config.yaml
d_model: 224
n_head: 4
n_kv_head: 4
rope_fraction: 0.5
init_std_qkv: 0.043
warmup_steps: 0
train_tokens: 301100000
Each number is 128 + 24 x the weight over the matrix's rms, rounded and kept within 0 to 255. Layers, rows and columns count from 0.

# layer 3 attention value, 256x224, rms 0.0735, rows 101-107, columns 0-223
[[109 134 122 154 106 114  93 156 130 127 122 127  98 123  76 104 135 121 125 125 157 119 109  99 142 126 124 139 115  89 100  91 142 119 129 149 142 115 168 147 131 109  80 157  74 108  87 115 127 163 118 118 168  84 161 139 147  87 121  97 160 123 139 177 130 139 151 129 130 117 145 103 111 103 108  57 106 139 183 124 112 138 127 164 118 116 131 153 188 162 144  94 155 131 106 137 166 153 107 110  99 152 127 149 144 112 105 114 134  91 149 110 133 132 121  92 136 101 111 150 126 112 137 118 109 127 111  98 126 129 106 162 127 176 165 135 130 122 133 137 100 104 121 158 108  92 121 149  87 128 101 181 157 106 147 168 139 137 148 123 154 117 133 140 157 182 146 110 109 185 123 127 134 141 121 131 143 121 133 155 136 142 102 132 132 174 125  89 148 124 147 136 195 165 137 120 160 118 101 156 161  83 145 150 158 116 169 135  87 132  89 142 138 113 139 136 106  96 113 141  87 113 119 108]
 [136 132 139 118 100 107 107  96 125 104 133  82  90 117 105 144 159 128 161 157 131 126 100  87 164 111 120 125 115 163 138 144 158 143 155  96 115 112 145 126 123 124 162 101 127  68 112 110 129 133 153 124 132 102 119 143 117 119 168 150 147 112 152  89 181 121 112 127 122 132 127 123 129 104 141 118 110 136 113 116 144  98 152 120 157 107 111 154 164 128 134 147 136 150 146 142 116 116 135 111 159 133 146 155 120 114 141 102 128 125 120 108 161 117 144 143 113 150 104  94 117 214 188  90 158  93  96 125 160 131 118 134 164 109  82 104 156 143 143 162 131 127 148 126 131 140 118 125  93 146  95  80 152 131 162 164 132 155 135 139 165 107 107 107 148 126 130 124 139 121 132 137 121 166 137 147 128 131 169 112 117 145 127 125 110 114 116  82 126 115 125 114 122 141  91 138 124 117 148 138 121 139 109 123  80 129 137 101 133  88 152 189 176 122  93  96  91 132 155 160 130 146 117 101]
 [ 86 146  95 177 116 112 170 137  91 176 136 125 151 104 121 194  90 104 154 110  96 140 136 127 119  94 128 115 165 130 129 159 142 121 110 129 150 159 142  87 128 128  76  98 150  97 161 187  93 131 136 123 124 108 145 142  76 115 117  93  65 125  87 150  85 156 120 112  97 104 130 149  99 140 144 100 136 105 115 144 101 128 156 109 136 123  91 126 133 117 113 121 130  71 133 122 117 136 141 160 135 162 129 134  71 104 132 137 104 104 112 110 142 149 105 131 132 130 162 134 116 133 136  96 109 117 129 113 140 173 153 106 122  94 144 161 128 170 115 125  79 141 151 127 118 118 146 131 100 129  70 120 106 148 121 117 139 125 128 125 130 128  63 145 123  93 160 129 112 153 111 147 113 122 110 144 137 125  87 146 131 139 132 167 134 111 106 132  92 115 134 145 160 149 121 107 145 152 123 115 152 126 124 112 131 150 148 102 117 148 118 141 136 131 134 141 104 118  96 118 120 109 151 148]
 [145 105 147 137  93 126 110 142 103 123 128 130 119 123 116 137 166 134 125 151 132 119 140 122  96 141  81 101 185  96 117  92 125 128 121 159 102 112 100 119 102 121 144 130 153 129 159 116 141 140 161 125 121 132 144 121 141 144 131 101 120 152 121 123 145 142 126 124 111 126 113 157 153 127 141 125 110 140  83 130 127 132 116 129 121 114 161  87 124 132 110 131 115 142 143 105 172 156 137  96 123 134 174 110 137 114 174 148  90 122 107  67 137 127 132 111 131 138 109 151  96 118 161 120 117 136 134 145 131 155 132 107 124 160 138 132 161 128 123 135 148 129 109 128 104 164 105 143 131  79 120 131 132 142  91 118 118 129 155 134  84 143 160 118 143 146 115  99 102 157 101 101 156 151 151 139 151 121 165 138 135 181 128 128 148 157 117 144 120 130 128 116 108 110 130 109 130 203  97 131 138 112 154 168 159 131 151 113 147 121 102 102  94 109 128 127 139 119 100 116 124 130 114  85]
 [ 91 163  99 115 140 145 159 135 121 116 130 144 145 113 117 130 148 125 148 153 104 150 112  90 136 169  78 148 113 150 114  93 110 151 130 143 112 115 123 136  98 118  82 169 134 157 146 159 126  92 159 127 176 173 110 177 113 166 140  94 117 119 165 132 150 148 191 111 127  93 123  96 140  98 123 125 126 152 120 137 121 143 136 146 150 117  97 115 174 107 121  97 121 166 175 119  75 152 158 146  96 110 183 148 133 145 138 167 148  97 145 143 102 157 143 141 156 126 129 100 120 151 133 148 100 105 112 113 112 122 144 123 164 128 139 102 144 136 116 138 131 146 138 121 118 143 112 161 134 113 106 152 132 132 124 114 102 175 148 125 114 128  85 143 111 123 120 156 109 124 142 150 123 131 167 136 107 148 125 134 116 118 140 139 119 114 119 133  86 124 119 153 162 190  81 146 158  97 111 122 137 120 137 118 109 101 123 124  73 146  83 176 127 132 100 108 102 159 137 139  94  76 115 162]
 [110 128 159 127  83 135 160 143 110 112 149 154 140 108 164  94 137 129 138 141 123 103 143  88 147 160 100 172 128 135 125 129 110 122 152 160 126 105 115 145 156  96 168 130 131 130 124 119  99 126 165 118  90  90 109 137 142 141 151 114 122 106 192  89 127 122 112 126 131 126 131 153 125 138 133 136  89 176 121 124 150 147 127 124  87 125 146 153 100 114  94 137 112 156 150 117 133 158 145  95 146 135 129 141 124 109 109 124 116 122 121 146 160 109 133 151 113 120 135 104 141 101 108 145 109 138 142 100  76 130 117 140 134 110 132 145 117 128  99 159 131 114 127 132 125 134 138 123 168 136 137 136 128 139 166 145 117 120 134 133 132 100 123 137  99 140 117 145 121 118 125 156 144 116  90  73 147 137 110 103 137 114 119 110 125  88 127 108 116 110 100 151  96 154 108 123 117 150 132 146 147 114 135 107 151  74 139 119 104  67 120 131 134 146 101 127 146 139 124 128 107 112 133 142]
 [147  87 159 163 106 139 123 126 147 115 120 103 142 136 125 129 165 141 106  86 116 152 176 132 125 105 153 150 117 135 109 144 134 100 162 168 135 112  98 123  99 127  80 108 118 125 127  99 141 115  92 132 120 113 149 157 135 160 144 153  92 147 132 133 120 156 122 125 146 130 103 111 124 124  96 128 131 151 145 122  89 124 163 146 118 181 126 169 137 141 129 128 144 168 124 132 128 119 129 172 127 118 109 156 168 129 155 127 119  83 194 132 131 137 171  97 141 179 123 106  94 106 150  89 109 123 122 142  87 139 147 141 128 164  86 118 120  84 125 130 144 101  77 121 159 139 137 113  66 117 101 124 133 129 117 148 140 165 175  93  89 117 100 171 114 105 103 149 152 145  94 166  98 105 111 129 141 133  78 126 136 139 116  82  77 142 155 136 106 136 138 103  84  94 118 125 174 140 106  98  87  71 141 156 118 115 169 109 157 144 121 148 162  93 133 136 123 143 151 169 172 142 105 135]]
# layer 3 attention output (transposed), 256x224, rms 0.0907, rows 101-107, columns 0-223
[[124 162 103 123 151 185 113 109 102 137 112 119 117 147 127 125 177 131 137 154 117 178 144 124  97 135 125 126 162 142 184 135  96 150 124 161 154  99 131 119 107 173 121 108 154 105 166 137 131 159 159 118 129 120 117  77 157 139 112 103 112 174 112  75 133 115 135  88  98 111 158 160 172  99 129 174  95 115 144 138  99 168 126 134 144 114 110 115  91  83 137 127 106 105 160 145  96  81 124 143 137 162 153  98 114 142 126  82 132 158 145 124 108 141 136 154 143 109 109 132 150 112 121 165  88 117 122 105 136  68 144 120 110 119 139  83 101  93 123 150 116 131 131 113 132 140 105 123 144 116 173 174 134 177 158 159 100 133 140 108 154  85 142 152 122 143 101 143 162 158  49 126 112 177  82  83  99  89 113 121 160 130  75  95 135  96  85 170 110 126  59 133 118 146 132 113 119 118 129 133 150 120 141 104 114 101 100 137 140 156 168 120 127 194 119 140 112 108 138  75 134 117 135 129]
 [137 162 125 110 111 163 122 146 155 101 128 142 129 190 134 106  91 134 115 124 134  96 132 180 155 112 120 109  95 108  93 144 132 109 149 110 178 142 118 107 128 135 130 139 107 163  98 109 153 116 116 129 127 151 124 157 136 116 103 111 101 129 126 153 128 115 137 145 173  89 156 138 123 133 113 119 147 126 157 169 113  88 123 133 138 151 141 128 126  85  58 147 164 157  96  82 145  86 174 111 145 120 103 151 140 128 105 126 141 134 163 104 110 113 142 161 169 106 100 152 113 157  98 125 112 157  93 140 143 107 120 162 131 149 161 136 140 161 138  96 130 134 153 139 137  93 110 141 129 144 131 111 166 141 156 143 126 136 102 113 111 122  63 103 171 131 105 106 113  99 113 143  90 115 159 131 110  92  79 122 122 148 101 129 102 153 205 114 170 116 120 140 127 134 103 142 138  82 119 139 125 124 138 128 123 123 137 113 139 172 128 130 149 117 173 170 149 131 155 134 103 114 143 145]
 [114 119 114 101 159 134 107 127 145 116  98 113 119  82 137 140 118 136 118 118 152 123  91 122 136 122 138 125 158 164 160  67 146 153 102 137 163  97  90 135 142  85  95 130 140 159 150 137 148 108 111 160 133 109 147 116 105 107 134 134 115  68 136 141 124 133 106 131 131 107 140  80 105  93 126 135 118 183 143 111 134 152 127 118 126 159 140 152 136 128 139  89 124 113 104 135 134 182  99 128 145 123 117  89 160 128  95 121 125 122 160 129 110 173 131 134 105  91 159 116 148 169 103 154 119 136 126 132 154  87 118 174 157 155 109 155 157 126  98  96 133 119 129 103 128 122 132 104 164 105 130 137 116 158  82 109 119 103  97 124 147 155 130 159 110 121 164 163 134 132 109 120 172 122 149 112 115 108 205 124 114 186 150 123 126 100 129 120 112 130 162 153 135  90  94 131  92 136  87 130 115 112 123 123 137 121 157 126 107  80 167 101 121 103 143 123 122 121 140  76 162 143 128 103]
 [110 174 117 123 109 119 117  89 128 121 152 107 119 133 149 116 132 121 117 147 138 121 106 131 152 131 111 148  71 152 157 117 129 126 111 108 147 133 113 139 113  72 129 128 109 143 144 124 102 160 119 161 146 111 141 109 106 141 100 167 107 120 152 111 148 158 126 144 147 155 127  86 125 128 149 128 113 103 126 117 140 136 147 118 116 124 138 160 136  92 154 136  83 134 145 166  88 155 134 130 121 131 184 137 140 157 104 130 155 111 130 157 136  98 126  98 149 162 120 165 127 156 119 154 153 134 108 136 136 105 120 151 108 119 111 121  99 156 142 105 138 137 120 128 127 110 120 127 127 150 143 110 141 149 139 111 127 142 150  74 116 116  94 147 119 144 178 136 141 123 105 114 120 140 140 131 103 111 148 129 110 121 133 142 133 165 136 165 109 130  94 142  71 177  96 109 115 140 120 103 131 193 151 113  77 146 150 113 151 105 151 130 118 105 167 122 137 145 144 125 148  89 117 151]
 [141 133 129 105 137 115  95 126 120 155 121  98 145 124 104  87 148 114 110 175 140 108 128 100 159 168 138 147 111 139 115 155 108 107 101  66 149 156  89 145 168 101 163 167 102 139 107  85 147 172 108 120 123 105 135 161 116 114 120 152 150 148 162 134 106  92 101 133 106 128 134 153  99 147 122 107 144 139 133 143 147 123  99 107 170 151 140  87 144 164 117 113 138 124 161 130 133  91 147 102 192 148 127 126 139 132  96 131 153 118 120  62 139 181 103 148 141 147 153 109 119 147 135 119  92 138 119  95 212 163  89 144 132 152 138 185  97 121 144 156 137 152 106 142 132 111 170 146 100 148 139 127 124 129 112  95 127  87 150 132 113 155 105 137 191 113 174 144 127 104 134 143 121 139 105 121 162 118 116 136 108 121 123 122 108 121 169 126 136  97 112 119 120 114 127  93  54 135 158  88  92 130 125 162 182 144  62 105 163 120 124 123 137  77 107 124 123 113 112 186 110 113 105 143]
 [145 121 120 133 181 112 109  87 118 134 125 132  77 122 166 105 134  83 155 110 142 141 100 130 139 108 153 113 137 124 127 111 123 122 117 136 137 105 169 157 110 107 149 111 134  95 105 174 149 131 122 147 117 128 143 140  89 118 143 123  90 129 104 147 141 136 105 143 108 110  80  81 124 115  60 148 136 130 151  93 168 124 113 118 135 151 105 104 122 166 137 140  96 143 115 120  98 125 102  95 117  85 157 117 164 134 137  96 147 111 126 154 169 151 100 135 182 148  94 156 124 128  93 111 144 115 129 124 136 115 136 143 131 126 120 144 133 148 118 118 146 141 166 148 121 161 138 110 124 114  81 134 109 142 143 148 149 171 123 152 136 188 166 100 140 145 108  91 115 129 164 114 121 166 163 114 118 147 120 108 118 114 112 108 110 156 146 144 116 150 144 147 145 106 138 122 104 126 123 127 128 143 101 160 133 162 113 144  97 138 146 117 128  87 146  99 133 115 142 183 145 128 104 157]
 [ 66 161 135 112 125 102 159 144 165 101 155 125  70 132 114 154 136 134 118 115 140 155 130 156 147 113 103 135 169  98 136  97 120  99 126 123 146 110 138 123 140 121 136 146 164 109  62 138 148 129 154  87 154 101 155 131 142 142  99 110 108 155 145 168 105 117 126 129  94 130 115 139 145 154 110 136 134 128  69 186 122 110  80 126 161 120 139 108  99 120 102  68 154  55 122 139 116 116 146 114 124 143 147 109 148 120 153  96 124 139  79  93 146 109 145 135 148  66 157 136 141  85  81 171 117  86 161 142 106 166 106 134 100 118 151 143 177 152 126  90 194 157 128 172 161 116 154 126 172 104 159 131  90 158 178 156 154 155  84 118 182 164 139 154 141 108 146 123 103 176 109 162 159 137 110 153 134 117 155 135 145 142 122 120 142 115  90 127 141  96 143 138 146 113 108 132 130 174 118 131 124 200 125  65 139  99 154 154 120 117 106 111 104 175 120 145  94  97 172 131 130 148 132 139]]